config = dict(
    num_hidden_layers=11,
    hidden_size=96,
    num_attention_heads=3,
    num_key_value_heads=3,
    head_dim=32,
    intermediate_size=384,
    vocab_size=5142,
    hidden_act='tanh_gelu',
    norm='layernorm',
    norm_place='pre',
    norm_eps=1e-06,
    positions='rope',
    rope_theta=10000.0,
    rope_fraction=1.0,
    qk_norm=False,
    attn_scale=0.177,
    bias='qkv',
    tie_word_embeddings=False,
    parallel_block=True,
    init='uniform',
    init_std_qkv=0.051,
    init_std_o=0.0109,
    init_std_up=0.051,
    init_std_down=0.0109,
    optimizer='adamw',
    learning_rate=0.00226,
    beta1=0.9,
    beta2=0.95,
    weight_decay=0.037,
    lr_head=0.00711,
    max_grad_norm=2.0,
    warmup_steps=222,
    schedule='wsd',
    decay_fraction=0.722,
    decay_shape='linear',
    final_lr_fraction=0.0,
    batch_tokens=[8192, 16384, 24576],
    max_seq_len=256,
    doc_mask=True,
    train_tokens=106000000,
    max_steps=6820,
    dataset='wikipedia_en',
)
Each number is 128 + 32 x the weight over its row's rms, rounded and kept within 0 to 255. Layers, rows and columns count from 0. Numbers have three digits each. The size before them is the row's rms in percent of the matrix's.

# layer 2 MLP down (transposed), 384x96, rms 0.0494, rows 56-196, columns 0-47
025:105168059131122118136153098131127022088168134099163077134082121161148130103106137097109099146111082094135107177053221116117088098129110100108099
015:156097115092164115165084176139183192112130154134093151133142095130128139103118120131137140225145189130185134147219116113142167180133136148096111
016:088204144121148161174135101184126128104123171113146159147098129098122111123101194088168132129132140087101114173104159165097141074126108137090141
011:055107146085109072141114113116119163132096145160134042147150056185121121136141105110174105138162094071180101157151190111154113123103150134119134
015:058196122118191149146071162146110145141143172117194147171137168114112126165128130133144106113127071092137099217154156156133139138083139133065149
193:100127115128140121104158119109156095116160130136091136135149111113137133131128104118057120145142187146114112111076094112125122097153165141097127
040:113166121128156086101176135162094102101163114163121117134147150173142146120081118116053105119155199100109156153076172104070063125127090190145160
161:053123166122120138119160086129158108185136158140158128151128137080116115143131181179064109176114176136128111147135110074124073074182152121075115
016:229136113155135110134137131137154132074154076141103189110059131119143133096138161152183136184152123112087132159106108131099121179127084130158063
177:124198094120135109087109121133146093168174164132181120173116134146168129141141160120067101109072138130143091086079184080131168137090114124120183
016:114143135167153155133150173144081213158113211179113155132178134074102152147109140119133142087137135116067187109096097143087105142116108177144129
015:157184090168170177155171099163171114105197124107129126133064137136176137125078149116152164184120109109080144149066168132131137139161117134145097
180:065160176086117140154144126131120123092152163114121119142119149116070140155141106124075180078115092163091066127090102101074173150140114158175108
017:172066111102109139090109128160116168103145128155087181108097150072077121104102150150160130152147195115089173139131081122088143164082068170139134
020:155117107167092117113167097098121085139177063114094093078146109181129135110138130110084133105120089148104119060073111111119124097159152089184125
020:118162133090140129132083120149149110099138121091148132143071162079085069128119179143161162142153126088138061180184169117117130062095087139100089
015:150158082152142142141154117136143091089164102093172159104061157102139149102135140151140100192126079120082092179090102143087114139092098103108079
022:167100075111130113108142182107120106164120128138114119101143159178137153142149074161007110154106173152151186148153109117173122172153147100134133
027:096131156103124091144136120128137119133104104163184130130105180053090075218131157218113138119131137123148122152158120129156153128084086099160108
193:082135154140085122089157146136156174157136072123119106175148100126152129086096154161061127148120128145108102138094179138106112144155163119111174
097:097189127164175139102154115123094102085124108125128102101100112151127122132107157162086159085109207114114119093108174061165137142090141136107160
213:222111093124131119105114111148192117168117092104104129123079116156171111155123144071072124090151031092166122114129148145145116123091153108138198
255:061105141123102180134092097111117139078133124116123186074083120090120154127093103095057103156118132146131148153093120147157102163141180134152184
126:127107128146167198133182150125138106137150131136109111170141120098098120099099102143072106122130073098134179172092134146111101085111139079106106
013:176102116123119105091134152154112182151136157214081122131196117106130167135109174139139129160115223151123179088132102121138156135114154178174145
024:159112181152136104127127143139100233137096117169083153123187096112124152109141108126117148103159178151082130054145053136102135176122133178154157
187:087152135121109108145135052192137098153109123168182098155116165140122095153127146161073117115126104151108203077074138142135119133105146154083124
019:129144094144142146118100152131086093106181170139139160168109160122080098131095169127127164104131156142124168205058196116135106112113096186136154
018:166037158123091127086125086082113122161117109124071130133160128158105152129144097141104126104127150171159141059163095136181147157143173105192188
125:156071116133110220134171109143144098130140128167175187118092123125105102117122133180130112139110184057109118120067117127122139082090098150154156
017:109052120051139128148108148114155134121120080125096126143154143090093157110160109100125098182148189131171097151195069095146125131123156084128100
015:140074167166071171120177095095116190195108186147128175119084124132109074121117152170143140124141096117113153102134106144151122154155112143134166
012:199135095116113114109114129110110073063132073142105117096046103149153114112117135133140121135150112117069141184090111153090109213148091151125110
023:104160112130119096115149113153050051084113137145193117113081141118140111148121126163104096102114172104099171168059168118144109143089057125152130
013:153139106092165158136096107125179110091160111127096129139072141112088080144082156135131167149158151082140134194113180155129158141098084119138104
060:132129173163137129167187152134108203165112058163123230169145160135110148119101167129123121130136154098154153112106098124028209131088095137140158
016:077122148107151148171122101159127156147173177154094117141171090103086104122093139081215138127127165144169110134132188119175144054135147142146133
014:077148062086157135131092136164117067059125105117151111142117139074131134128126119096107094133102146133134129194117110127133152109087111093076156
091:065177134189090167094099069146099114118133076158087091117098119128146073077060154077091174176127109132121100098144139124114112076170118199086177
017:130098077117132172116148081128100098099171134117106085137092122097170185060085140029182065175091120065113123130039177109130105120137139100142089
012:118124129139130135082095099072108114112101072109116088136106092116181166139102064156123107107087145097148116063099163140107111205123138109170105
016:103145157170111212159200117161102122143144182115154162169101170090130144146130189106168150138103155120112167139072168128149119092155151149167142
123:067137105101109134118126121128125093156083061164136088137093136098131152078102123194105147108116178165093112171086117135135163106122118143047116
162:083120126130175113119197156067122092189096102103130153161141122092170087204090132101095126187109125108148138099129104099120108068097129088175127
017:175065111109161139114109122128196131128130099122113157115099138112124127142096148199077166177133182150160116129195144125167174166138148135191128
014:112140107105126110190109103162157094116145086046131083121154046157139152098122106064148141140099095162198084152105171084144133084145167062096106
017:139105204185105164162177069100116152185137173101115156097106112145136098138117156166209147123121058141124121090140151150165161129141128094181154
014:128146155124163136088141059125115109087121095111106117103046136118159142107145138109204074095140121052060110163032137116113106128108095146132116
018:125193193169095104124167074163102076132138117115146113119078144151122095165160148162128162097091086113125136102114190113179140084131117109177135
173:130091186127181099153094174160072079129122113108134146133155085097136067138160120131046129165125116126080117138164143110180096128132136130164127
014:147124183153058128121204104127115128121092121129158127133053120159183142140145171153164140149102125098131151080072117140144094161146152121169136
014:149191079164130147179188142168127095093182148149139131102074143159143123127116166141110168142139158149050197162058126164086133104140074168125134
013:181065105101149166121149081058137064079135060078102125101091150134157127100115098115083108134153147117105130156109108136108106216175127122155116
011:107215104182100125132168135157107065166143143108162061131078117131142143154098128101097135106067095112095161167025191134134073117158143110152079
103:143154066146131069139159169094143149148182082132119105103157164131102123119105115136056198069115105101119143172168117144112129093118081148116084
014:153130075144100121154171093120107079115160108093121118082082121161102107113126118167071132091151108149049119124103079170081102114116083111124148
015:160136053148122138115163130124085156118169175179090139118133142136150181090099144085175087143137142134055185126053078160090132158107121152116168
021:090162196102159135154114127148147169157098154144137147134156135100128110191143140129216151119139096108146131122164108144165159122096141095137119
013:150199178114164145162139132187130116103150118095134139118116161104071105159133167110144161098130182101077152149112140139096147085105097137137137
283:048090103129077159115146108095100218107125135146145168087087124117144159129082083110115102130146143148130093141092122123177148191139153164187158
014:087141108087179180134071139058121123132118108115140060146128122118156124150099085109132108098133114067141104170092139136122082180112104100138128
016:134118161163131109114100109141064195139072150153078165124153117092081103145130106136167141060098165134095166100115082076140101107118078167126120
033:097096185162134089168141068146100186122057134141103108073154104124128102175180105155189157067136090111098158048103102083162151162107129093184116
016:187089110153096148132167149099122092162120105078105112107122110159134178100137107139005134148137150140134121127150139125131103200168160139136125
121:165149085156154095084125104135160152127120117150118155159090138158141145072140139116048105171113137096129124140118147130152160132098100106147128
016:154195145132209161130141118163117126099133172137131157131097163130152150142125177150202127137159171099090159191085190172122143169122107198128149
163:136132125126169121174131162131135115122183128127101086105155113132121104156151110125108154085141149102053153126156100094114127085113081093116122
018:129104089113140178116128146130085108118163133130116126150126098125157173083075115053126102123147183120104156155041133109138078141150127167124162
019:206060128151096185092181119110101140163157100145106152112111132103099155103112140145102139131142188112083145088078072148093107181153106165220167
051:109157146144132109127166124128158158133115087159094152104153100134162194175112158181072098126167094161107115091149115155070106141143147115155102
227:074082120147096169103118073110108167092126170130096127068101134107131179115081165113111089154117121119154094145152090108161112171128161152166184
011:090168095128166139132108090140090100077150179168129104129112138130124170100160177076200084124152093084079101164064161149110101063068108121085125
018:170123061170095162106167113120082063120203114115127113144073141139147152082105137081129100137093110129076163142000161115112103105148102115127143
013:184131073154088145166188143154165133125183150144110155083097116131101093112066164122095196166142140112078153143090127118116117052163093188144088
018:091159089126155154112134103120095092073159163146144141154066165154103106123108170093172137124160121062079134200058196130100082102091057183111134
245:074079089138119097092170109162167190132136130114140118149133104103154152151095150147051102148128175128122113157166135139118134116121085124109047
015:120204145134140106159136068148159126096153072116096113109149103119146127114134186071185169096112116123141111037075147098116135032138128103144111
150:142122114116129097131092162126107173109139095149069121144146185105142128157148148128008145133144121125131117090136098094121137185154124126101149
171:173135131173080080136111097105139106143099080130116117127152209127109110130111102131130179126111184133168138218108131080144158112141118136105139
119:108153094178147157156115100134094159080111147136133106091156108168142130225111085089107152085128213117149148086133130099133134115068126114156115
121:117171096127133104110090100131142105150158146114214109175153142159150153106179132155103158112147093088111111105131219145144199165063103130104078
015:124106104155081149125100107119166086107208135153114136205083130133147090081101175111174143165130126140153122167077174115134131120179129160122132
014:072177115175125108167152120089152104175141143085164130098144155141096104124129128135094148106110028126119078107138149129122113057139118083111091
024:188072099095123118087123169128188096116144072119120126147124147150151152131135120171051144173134164164178151151161114121171140199181185096167138
189:124176113122159170137160099099136145176085128133088203101184101127111109171130146163118156109156115105111019188118102128124111142129130098114150
166:099088080108149136147163130122156113124176106117147148085139148086071182145135171161061121113084193099080161097138159095165143077116154138099175
018:193063187159073139107177119090152154157091155086119141113098144185105103131171167178096193153125112141156140091151142144183124146179144156168168
227:244120072123109091090114117167163118207146122123162118154133101147151081143111118125086182134114051142144144121178138129132174069100078137180134
015:084151091140117120152116130091160078186176143098134103125136149151079070149101133143073148122121074140163093169161204147188145056149130084126099
015:184125144140131114125181124149201150144141096093093138080094133150095104115110118143128147153166125122114094119163139115113124139146092150189058
132:124147121095129163102112116135141141090155148131130165165167132123135125150148146071034181078105136089177118127125171117103118138093135125133120
014:194069150111091115100121091137165141137146092168092179087129139125055092130120134196139152134153185146149146115191086120179165121113117147201148
020:135161111142139115098142145102082153123124187166129170141107159137114070130090193150130159102139141108062166130089128162083093106102044213115176
038:149105154141099116104127159119147171157115103149093153144135141149133153169111116210051125135173112152140139123193084141115122201147126110180135
012:136095175081105134094122113180129147136163152144110169129126178099036091132144154143159155144163168123127155148208100130135182074083103148116159
022:107183099130168138131146148109097117121193175187131119156152146201124135123112168084133137112176172144076158168097160156094094125113092193136208
118:117120145144129155137110106098136139142089089143117094079059098090161149091075154090144178196132140118093110086155148133127123083159104119129097
016:147104064136122159106151152138085146115157167171106152147123145113064144115087165069091141119149181124041188138052109137095101142113093193137181
102:090104084139136210104144131132123140104127072177152184093160147113079140116087173147142165145124046095118132096048138131135113107085113168184119
017:222118104144183132146122177106154159117190105117083159149155163161128137092140158100102183150184190144097150161133120148119124155175109183129131
014:114133116116187187135118184085097124123105150100161135146123176090138143153106151152079146115133147096118147206128198145118128180130142172121133
151:087138118134135155103139115149147117132147128114125110115131100105122121051158117164139112160106117153166180103083120124180151155100084207061114
152:073145121112106113139148127106136099153147110114148136129127141125146116079132147143041164164119195133071095122100136159160094132131180139119117
173:087156161111112148103146145128131124166140170133144124131142138132113075154184137131073179094130186101121078141112129148110138119137113124136132
115:048154123113141137158119105088179083138091104170149147128135098060125081072130092153097129201130082087172071086108122144146143069224109138106138
019:078157194141178123168100125120104198172078165153116151105181092106154125158125098135215116097138081127115117105167094140142166135083112118098123
043:107147144127167138131118119075102147150107086126106165117165063119132145207125124210114133093122104176158094090130096141113125159107107101158092
157:111116127174138084122100170168120166106119165097078136132119077173161093121140162192093093101150106139131071129109102107121127129124148123084097
025:120145147157121093121139136111074163119111136170148168126108155138089061155125163188118172085140140098099150133107108130109098106103013200131149
083:061146034129142094142107170121129090145192115126141096148108141116114112173146160086188127093153119127151131125140136142142130113161141108115083
130:122158114128096135106128099128117026166191171093171127157151118150176154039112119101096103116096130083142094088091135129137152172098148119120155
016:155062151113102128098153053155147115102138080112097122099096111089130155078142116103205085162119127136121106062133072106140160122102168086180126
120:077167084155109116145140167150166103128156083165056107192153130114094119112170132158122138158140147154116091097154125114119083135124144127101052
034:090147151151149073105102114103080174149108142181152125099129131131083053137100151162076190082138127102094131115154094146107105122115057215132194
068:148101159108125104167116105136124134139127178140101126135088144102050153086150130112196110145101189072076149120061136099135168115137107138120187
067:162141099111091172142140119109112061139188160047167076123162103154146119130150085113125121102104108159172080132133143155168124120155213057116104
016:164106103102083122081094155114116062114137094109110114159083127154149127092101147131019129141100163146161164149117149124160137162147175116166146
013:102070145047157145063108100074145145094109145134084138120123159082066100145116126128187125093155168082156096128163088147162143105071105127129139
013:144140098089134152197101119106133117112210152107094123117123119106133104067111196036187126210112171117146094126147146134156153056159147110098122
108:096095145122132065128073163087179184102061137120115113117084118061146106129179113166138132119121077120142184099136113135109111133143151136158113
154:108142083141144121117118138214124180165154080108123097141103149131118149134118109115098124050134047107101117125085134113102189100149135131187159
013:211127098164167106149149118116159172158175124130081119078124134179112133128118131128099160155150173156098139090166079140125147151133125164151139
012:097097111120121101121141135111117110158141110107120066135186103109149168129086113111116127092077145127158133065077185101121104081139191122207077
012:178070127147130180146125154107154159167149128105107128146145138151101167109126099135094137150162173149153117137183153141155143172121173141200181
014:069126109103160169170114129109067082108141115067142122125149142117108159157120094104162098103100090107156119170121118169157133100089157043104137
015:112168103138133111148123099117126050090148084121167087129100118179182108124124150149138152108112105139139116136049160128131108089161114108142142
018:092179136160176136143095145105044174159107182151129159136148145126109121142160118140128132069143103105098148154124103157114081144113086149092150
057:137128109194156144130139082127114121130147119134112137111173103177154145119121107121117120101172083105085124093065107131157101132167123113187142
184:058131098112139071125136120151148067117085108138099114138152106119136114123180153167121150133094098103141155074136148101142131126162125077138129
209:098137103096121104095141129129143146077101114120157131149103093084184098138129143119044096144103228142131116112175134180096170118119125136137075
012:134203165088179112128058185086111091132094123077153119145113159132139074177159163165103162109108109098182110163204141185125146142142108102067119
013:091148152081145134151139118101084160131131185126150155140143168088053094134166188119144122129148099109111083128174103166125117052087135138066172
192:139123155075134129142159108128150124107162118144135161129079078106147173108120142151094118132047132141119120119123132141197125148136131156104175
015:117196140128158103149125119143055057094138075108152147124137145137105119175172141190109148063137133159118148158119132154093115124075098094151164
039:084119147139138112097146136147133151128145138197068161133163111107139111097080117107098115117150156133110164121089102110031091128077082183171167
031:110153105140155154158149144161094075124152171130152138139150154106131170057151125068122094140134169092080143162074132116140096085115112139101126
020:113203061086197075107097120153168094061160069138127128124164163163136136123111142107121135110154154122133126152081141119108115079081077112101091
077:127079096162153120133155139143143186083109092149085187119094120181143116167130087162057094153137159091147156068119110124144111107118098122175145
018:198154104184142164169180177160160132129204143153126169164097163151130132119127209109144170180182164149076153163118129147099137131148098182129130
017:177171116167140155121175102172152098069171080137116111125082117147192141116112175118140154131148175134075152103029151139092145134133098150178155
024:133165099128133132123165133180139096062155117175126113143114119138153146105087153090148129137170230123076167145048177100081098124128074180157139
# layer 2 MLP up, 384x96, rms 0.0759, rows 57-197, columns 0-47
019:123130115129092100113167075095026092103113104109140111099112102119112086128119115120090098039107107066116143075087145124077093074138096097122112
013:195058124158099151102131153081121127174185134106116119112188123151124141181160077159150166121139102134158133134153140099149147225128149094175111
010:145063119154170133111198081082105123116147106079109209124118141101095123123127135152057130137108126102105129095118120100077137096089074102115092
012:165111154145069166142195122135133106162109130099084125095132083135150149120192118158148162128132150129144146063093132076173144145193156137199122
184:088143106114151152144084103129103152080109110124146150101138148101154164177116112059073193162156167101108102161109129162125143136101187197105140
036:120077142136107151152067118100160156138072132092133114114122137099108114130160125120174155149128080185106107121150070172168207137117138052087112
182:096139155149105153124084078167127167140099126160175133012129131116116162112095090136044132156146151128125146135107093133155175091175144116079147
017:124129129115129164143129154124119145164153179118153092174209157148141127145122125072123140083138161208155160138197152177164143184140154146133159
161:143082134103136173184125153159119201088096123149095145139126077129091131122112086107145090136151107114123078187133072155107109133180068135113093
018:109122138090078117110099096126160059111112049088119090081081106155129093131121113145155118144112085111152097174157152075165133097125127068108118
013:115073155113094140113097176104106134162087125151123139140154143089097140158179095167126103087146119169174140078217053096091134183095162186138192
209:086144167105152158165112066132090120079125141163140115095141100122163145111103098115100114162124065215082179105063110089143123116191179134155161
018:108185106107098093126116104081086080113087140072131049122157106140153078136103106072128085065126090123141101116150146147117119101164136068100093
017:092116123085165142122050168172169173104075123175142138170090157073120140145112122112146106159140136139085119182128118161137113132085127155070143
021:162097104140112121124187119084029120125131165095087121119179102159149135151129083102102110098115137140158161088105109143129136158156134130152147
016:112111152101104146110089138106104134135100168097084080161187134132129122127116130071123157052149135155146145065186121112140123193155159177134159
020:096186177152136149144098076170134152093089109149122157143088127121142147106127199104190158098148130127112084100092111153088150088142140171108128
029:148151130168131156105158117126103105114170167109085120137163095189177150069090133052123134170130118144145104133124129144114105137201147168111133
202:122107124124104086107109124140096188095120110135182140066140094098141157127119102155054101161164155104181142139137132147137129130136151115166159
092:210056141103101113128117125181157121123092143145118151160130157068121133159134091093132107176113185164144051128114087190113132137133124105127099
209:133092162122107185142104104130119107099156154171127118063115121115126151091132070085089118164132115145090120142126113204118100109118153160138193
198:077109110124098172168068138101112130070132123121111187096088110125133160164124097108072149139143118165125105140135140201145104185151177161144146
152:119126129123084141119050103145164130126111098149122206156100107118162115114134139093082176194117073129158112156136086116155136166166149174123101
013:116223145168143120174130143126165151151081109127201145103079164170158109148144132157151135132177106134124113200121177163128149126161101117125140
026:126134115089118131133127116130164067135139116122160116126091130140128092141104132142159109158104128100156145214126194135186120075134110071104090
214:133103113129122174091145078157154154101090096103173133112077131115119116107082102140085127146123121149128135085130095149189060156109152195117147
016:133134119132118121126125124106168129145080148120143091117169113140173149138175080114154123182177122144126120062190062107103168165119162076154118
018:085205087113150085154120135147134112085106102171163106122093099076129087098086129096119106154121125087107126148082132129083090046127114128067080
108:083180163143171076143075154126118137137168153094120094098176129123137161155138131088152170146143136232160126126176109152111141206160136106088132
020:147196111187112106148178096094019129104131188121144125129127113155162045110077133145123167096121137114123129111111173166126128088165099116091141
015:088190124113181120104096136178190062089164091145103106133168096104135146121145094086134096134108128088140175149112149079125077119094185071127108
012:135144127135138143172109111090143194169099202123143118176195157114116135140166121079142149110146141213154126076175136152152176161124142083139142
026:117133159133123138113106122106175150136122137096083124149169146139147144093121135069134175155161074166146074098192060139091159160151146140121121
018:163135138152132140151197139117091144184114175148147142141181130146141158156187104145172131145143157157170168099186110140107147154160166176164150
055:128141108127131126083070117155149062098140173111127021080144094108126065145134123109127143110121077168089106129122157139184085139157129089116112
013:176116090148119132120168134085120119147154115167191175127127163140173126140169120219104146180152126056106176183157125097071151156106109116152145
013:147118138174093110128148125075080168178110158096130123170122128164144129095117140142142143106152097152147093049148105134114135135175118171165100
084:131075132076133096144155160128178143132144159121150176110109134065144148206217109158115098066127124115138145146101127149156142173089129125134102
019:119173138165130129154133172114146169159089150151173155131152150127127104169177118217114180098182141189150153096232118139097166176109137197152192
013:085132128093110103122113119126113109110066127156121118070108117061059077119142108088085114145122105126092125085134077095085137086084100174097093
015:156181135147166128114089189112189129151160123147158138147179138150184147144134116175152169171162130200165140132214090138131170219118145176168158
150:132144150112152145170105139117167175181083135115137099125107110148158145191127079083143135129117135169158177077104063153115118129175162081185143
196:084154084137120122112077110084174100140120178126110123108171140087076203126136103124146183182145138151073091164106105104141075124162163165131141
015:112206117147117090148147121119006132096088134150116123129137115128117118124145111061138087068129130133121165088057104156072114090138110159098116
013:150062106142146143101162131095075161143148137171151181167117175122105110144138126188088125142128168094086140084129108161093146155104079201157150
021:141148121117173141132133171189179108123189118185156150174177145119138151150159119131113145173137184131159194187148154124138101149122173164128146
014:135139130144127170165126175122176144172121198117162149174206156122131122144147116127139187169132144217177143106220109168154167192117161124138141
017:144092123104175148120106187127175151131177112159116177153185151133164195116117136080110142168143149188143110161138058145112125188115137189125142
187:123144109149115127152130176092170114123135104103122161164127134126120182144164140050098123180151115120158042118110165116110183189191144136110113
012:099135104133214137099075158090193112127172101139121153148180121081092113118098091100085107124115113177124119154157129135113135155070109164127112
014:157085176125126161094056147132159147161116141104130132175181150113143170154150126124164148130170088154162101141199121104143147224119172094153158
011:098180117154120120162097129148100168130122221161146112201141161118119115128133156113168174113137137178139141068199132168136163104109163123089142
010:124080157116140151105061118096161144115097094153097145074150134098128123137154117153108172147176118163110083072176071104097169183101128170129189
110:130111119070106124127090046131121129118138128144142145158128116169130206117134083133174124208116105152153115128141084125174119193195148111153173
013:127071152124160159140047139174177136112136149107096119211135155122149173147136110078201107186130148139165150146160160090175123159126190117108103
015:106167192151110149166086158149202135154081116097170105148126141117133123157169125175167141133166099151166112144202184110145118148137161105132123
019:169085109112083128115197123113072076137181093089135135110143112144141113101089116141090122142086137108186102174131152113100105098164117182138132
013:176053122112097138138119147081110123150171150114121126162156131164184143149113131121155132148121109171158100193173095163167143175154128086121121
212:048103119137099179144104121101097149076098154123141152092080140137156156123122117109075155106143147132162089152108129144154110174192164175176131
014:121107152134075094107169073117096131125046154117092151107099123083081105112151107136109134160113097120120125048168101078091172091129112102103124
017:113151147096127134127140125154198085134170093130166128139116149180178135107112154119117138214134100126165122183165147132149123121103154046118128
033:139142123092129146105145155133169080120214094132159160193117146142134142096059161111084119199112145163148083223181138160135102060139126149076116
020:142186137151177137164099128163162163111142175190154165164132158136140127158163153141200167127156192164136171149137155171159181139144145150140157
173:169116120128042148114136093131100145155064153123147185094117091115152115129110084067072110125090073151154095122127067167197149165149147161100119
016:152131142165094164171123166119168157182132151103158123162187155136150140147166124123145194136159119222170132117207098143163173181152164103158131
172:090128142129107164129147110102127168122095122136148157182107127110159140121096118102132085180141149168185075088100188083191152180154121155171138
019:113165156149132093145125118111198162156049158131164131131122170124124094159171110219166163164159097141159130070223134128095185154092139094143139
020:083185144121166094164071143160168129105070158128140106140138138134140110162147112114184123136135115179147150169185172148161169137125149091081112
047:135095132109123154109103130144088114127118152113140135150108148097095082094117089075170174144096124089152150177077139130192138108135099106090144
200:080093117145085181170079138092117159076108171132116155067084114130148199137124148107107129116122127151137076183162108145144105191141174168160138
010:116064132142082157112112155094148132166116119034122126126136107094126085148099064126103177144137072152146121085206099089119135182132122127129102
018:084138147121149125138069176135208171144058147146148109136157147095139132156168106154143158121191103169125098074226087128111140194089165147141146
011:120095155099164135084071130143115126130114119136116116134140121142145152190195087153179062126131138119158165143162108125121123247103185093141200
018:164116150147111150147136155113170138186127157082133130144198130118159150152168096152140151152157119222166123086213079126152172202128186094166135
233:104095141120098115097109122164158185097112200116150116068161136111124172136106115118062128164079133096157132154156121177163112113155093135141118
014:154036117104115137115118205110112153171159130153172160135109139115104134185118074165108090166109144154114118242163107163143129175072096183134144
203:083141119087155143179103172113094174104118121109139125170141152126115178138130123149044145190192114147081087143085081200136115151100114153151125
182:151129113109135179127111165087099143130107086136137140160133098122174108198187085079127108158203137138078163064126146161144103114159139122125103
124:122115195076128126112141092124156093141162148170120125180126130069088161085100115129124149167119134165125097157082080137116151167169056108093096
134:119097139118155178103118128144110162020110141129069175122160163097085154143079125135105093124146130181107159137123083131142070142153159121134163
016:095147116135156097138153158087122145145075137133167087095167102094112122150175090148077095131144105126109152008144104094085102156073138078148125
014:158053152087138170095091151190119121096178094144076152136100109143160195157148130125142110166117195135135170186098113095165127160114162230144196
022:125218143186166128193151114108080190136084188188134132138135130126113118114147150107161120089132147156101124083084139190103153073131105183116138
202:096107102093181111156112142153111143134113175113118088151172139104080155118110054120114151120133140155065155109158129131114120124137129107099110
148:155131169154151119108141142134118113145116157097090137141105081167122082128096111101189118154133156135154088106110072171144126175159111161121093
017:086176082109213111135096125147142092086171082183122128148138088091124126123099080080119064114096158109104149140083107134117098098076149104105101
207:132142146142115132134082129143093148157122138137135176085147128134136141164145108096095129125082115112172032110122148163135166146141104134151124
014:143090118117154141098135118157102154110108117172092164104105108123167206143190119128172094160130173079111181105069075068078108154114163209158169
017:099094106074124131118098119098031101074116111113099117126139123110116114136104105081108095095067136146134159129096096143136135108111130116071164
173:063126141107112119144055119155165146059109167114137144142168115069121210141124105127091114155133110234118154130087119116156083161120155161117120
013:125187092117165110164160137144074115095149168136154111176159129158194130125107137051149107150127166131157150197093156188093102120169141114090119
019:146134145112116142149096133164215107157120110090126110112155103128159184160157075096178116149149107177169127154161131096157129184133198070175108
040:118133097108142145134139097102114098098107139135136113105119107103101100092128107069178130122083159083138139135054161133170149044140131116068116
012:139153081107124094131147110069068083094122126084115077104141089146188115114061115074140092085097113080152120129088117158121082100190117082105095
019:130075156111071131131072129132169131128069114045135126130112129065149127134138084156158128157136081145138098124171108091150167137116146036111093
117:140155093123103082114159137120097120139155135114116130117141137180107142180197083180102107084101124168127151145084069099129118173094117136131169
015:120167158137122110148076141109195123153102127101168089124123124137185117148164105176216105155161105171163110131220144126146156149133161064127109
093:097140153118127063118133138119083129143125147091078064157141120118186116147137072092116118103158079153130114203197114176133171168166101075115132
017:150132138122118136176146129143152167153141189166178137178132144149151144174146116168202119153143170164174173143178170161170155144114170084134153
016:110142116115089096112118069097101106098080127119090108099112093125092098117141084107138133107134101118138125046130072089120151081111116091119117
136:041154157135089136109132177124131160144101099153115146161124142123156176181124125075131154100128120153094093161136155125089113117155122060204161
181:128116144113083146149124132097145147111062148119144181095116105128134139178060126078070136133119127096172077109115143183134169146124161189116129
188:112131092121148154162082125105124126122075118123186188136113110117152192157118095049092138149139107135168114096179158143187162135129093181147145
109:124104157153152144115136158154082192114153133115089161104115104169151161220134138070132137071113143137064170187141113142130112206070118141123181
021:169100128114086149124183124182157062144195104118151142143120145141129108121135146158115153186112148084187148197129198098145088103161147130145121
042:103123102130118122105134100164151103111095128168118086107080148118097097071125109027114094174111105076071148139096135109137096093148131112091144
149:100097148129166179155129097147166074127151114122183118121174206052074165128132102118151150108104154153144125146118185166124166131140122123149108
022:140126130083132145115123123160214089134162126094106105139164113143176181118130105049164103185142106161149111160151132132145130179140205060139112
100:124117182144105155139098079142073168155044156134143162093113111147136176127089098121135129175140092113122091163061106110151134130122143170166133
111:146091163130172119193108144145118217083067100168080158094089146108099109186148137162148137151139151175123146116159102150130098079156130141105121
012:076163081130150110173116216100085123123153125134171088172160141111143072118075135109058124085102139146125142159131171180121058115139103175055126
164:087125138102113108148136095109124157119113156124189136066115163053158144110110102177060173126143159182162109117043145148134123119114166137140149
032:146096121084120148127133114148192076115143106090085144137118101136147191137152101096190074186120122119150136196073154104161130134125167049135087
062:135176103157159135125155145150125104119148114099173141118161114163166078199139135128137148134137174227187097111213127132134106160120150165145100
059:124100159112154096156102152148146192118090102195105184164087144122128159115140157145132124131153167081062150131155110082092129148107074201129132
016:130204125173185122174159126124148195126072167188148133127151133124116170143174125125167147121178134160119120071109107156071161128127103173137125
016:166185124165124134199200136161107129168153165128158136140144106139176133140146124147168123170098172159160174175144156167137134121189165135143129
012:132108107166138132103147158113111175136130142170190140172119111123152131187161082188131129103162145079141206130148142106087092191097118156151184
094:134161141148114185129188118128079047138186106149108180163173147185133138142055139093113137141129136168097102175128133120179123107124118090114125
195:117066129095164191171129134160107104150096095155151126172113103137100149158166082091157159107107062228027125130122123148108133150142158137165120
010:112130147089109148152084144165082096081091110158143148154093121083135127161158100131165082108122141078160166208087155132133110083140146095064146
011:097150094118127113133108132114138134104074076173161163058066148137109098147145112174106125185144137143069105150124102125116166098078078206096158
011:105209108111129096155134135164088129072119108169155113100108128109162101134122130130146140110127181141120186112101117157125156080177121158067110
013:140097097118074126111134099099138122122134116146110095151106107081152079101117131139124152154131153087117107117122133096082109118169131192107106
015:120048134117143150120110147130156178147117147115121180179127151101095162132146099115090118173131117154115108095182084122107137156060125186140121
015:143084148114080163123134085169219075118146094091101124129117123155145145121122124123173169188124122106174115173166153057175158115129169067143098
050:122097164050072125154121161136134148135121126117126139155102154043113134127129136127161163157109148163174118193196136145126156103092141157096135
191:094116154136096174172123133143172129141126135193134137105131093187095179115154113119126120096093105160107141127123092122173103116141128177133141
213:087149117090130133112083115127116141082135127118163122138109101109130181107108134124092129134056168160102104124182126183135160104188115126127089
011:159076122123120132138188054121097161148150134161084176112122072112095154133122075066124116139104129110169127097070119077146108098128118157164097
012:156096095142128142116140135140132087133187097098092113139115088150191141139083069146154114121110133083159158176087174084166087165157129089152113
207:134131120083131140107185111114146135088116134151154139145101103070160138116097111140076100131102131168130086130140086129174103151157156212137157
017:144061113113091144115081118118126134112137152087089090147134132121160129092064126032129130151119099136112069168142094135159139113158100113093084
038:139131127132104112131085124115134099117083089058162078086117153133093115169136132155152129153113076154110110159136141149193164107148138057097110
031:131130184115093114126109127124109153120112116071110131135122144157159118174096149179154222124154101166192090088218119120100172170126134144139138
022:141055141126050151130132124094049154151072153073096102118108121092113120130119099106144110125119075143103072115134076154111148132145122123119138
081:118129220126122147137118143144143092156174184139152099139144111063143123084115168084165142090125144160123103197114103171161135154130132113104119
014:131106128072136120097079152094133131142111161110153096145178120125150147168134063146158094086134130155187164119173138125172118181109153083139168
018:134103148128138124154083185102153164179084172130154143170178171113093139170151094138135125155152099209159109155226102166148159163102137125121124
022:131092143144111112112082139068119166163082155069144115114153167120118114140146109145127132128149042191131080101212069160131180162107123072109130
012:157143108140103097119142090057105102133062140125158123052161136181171083150194101176158190127157133121142122094173102118116165178152111080149146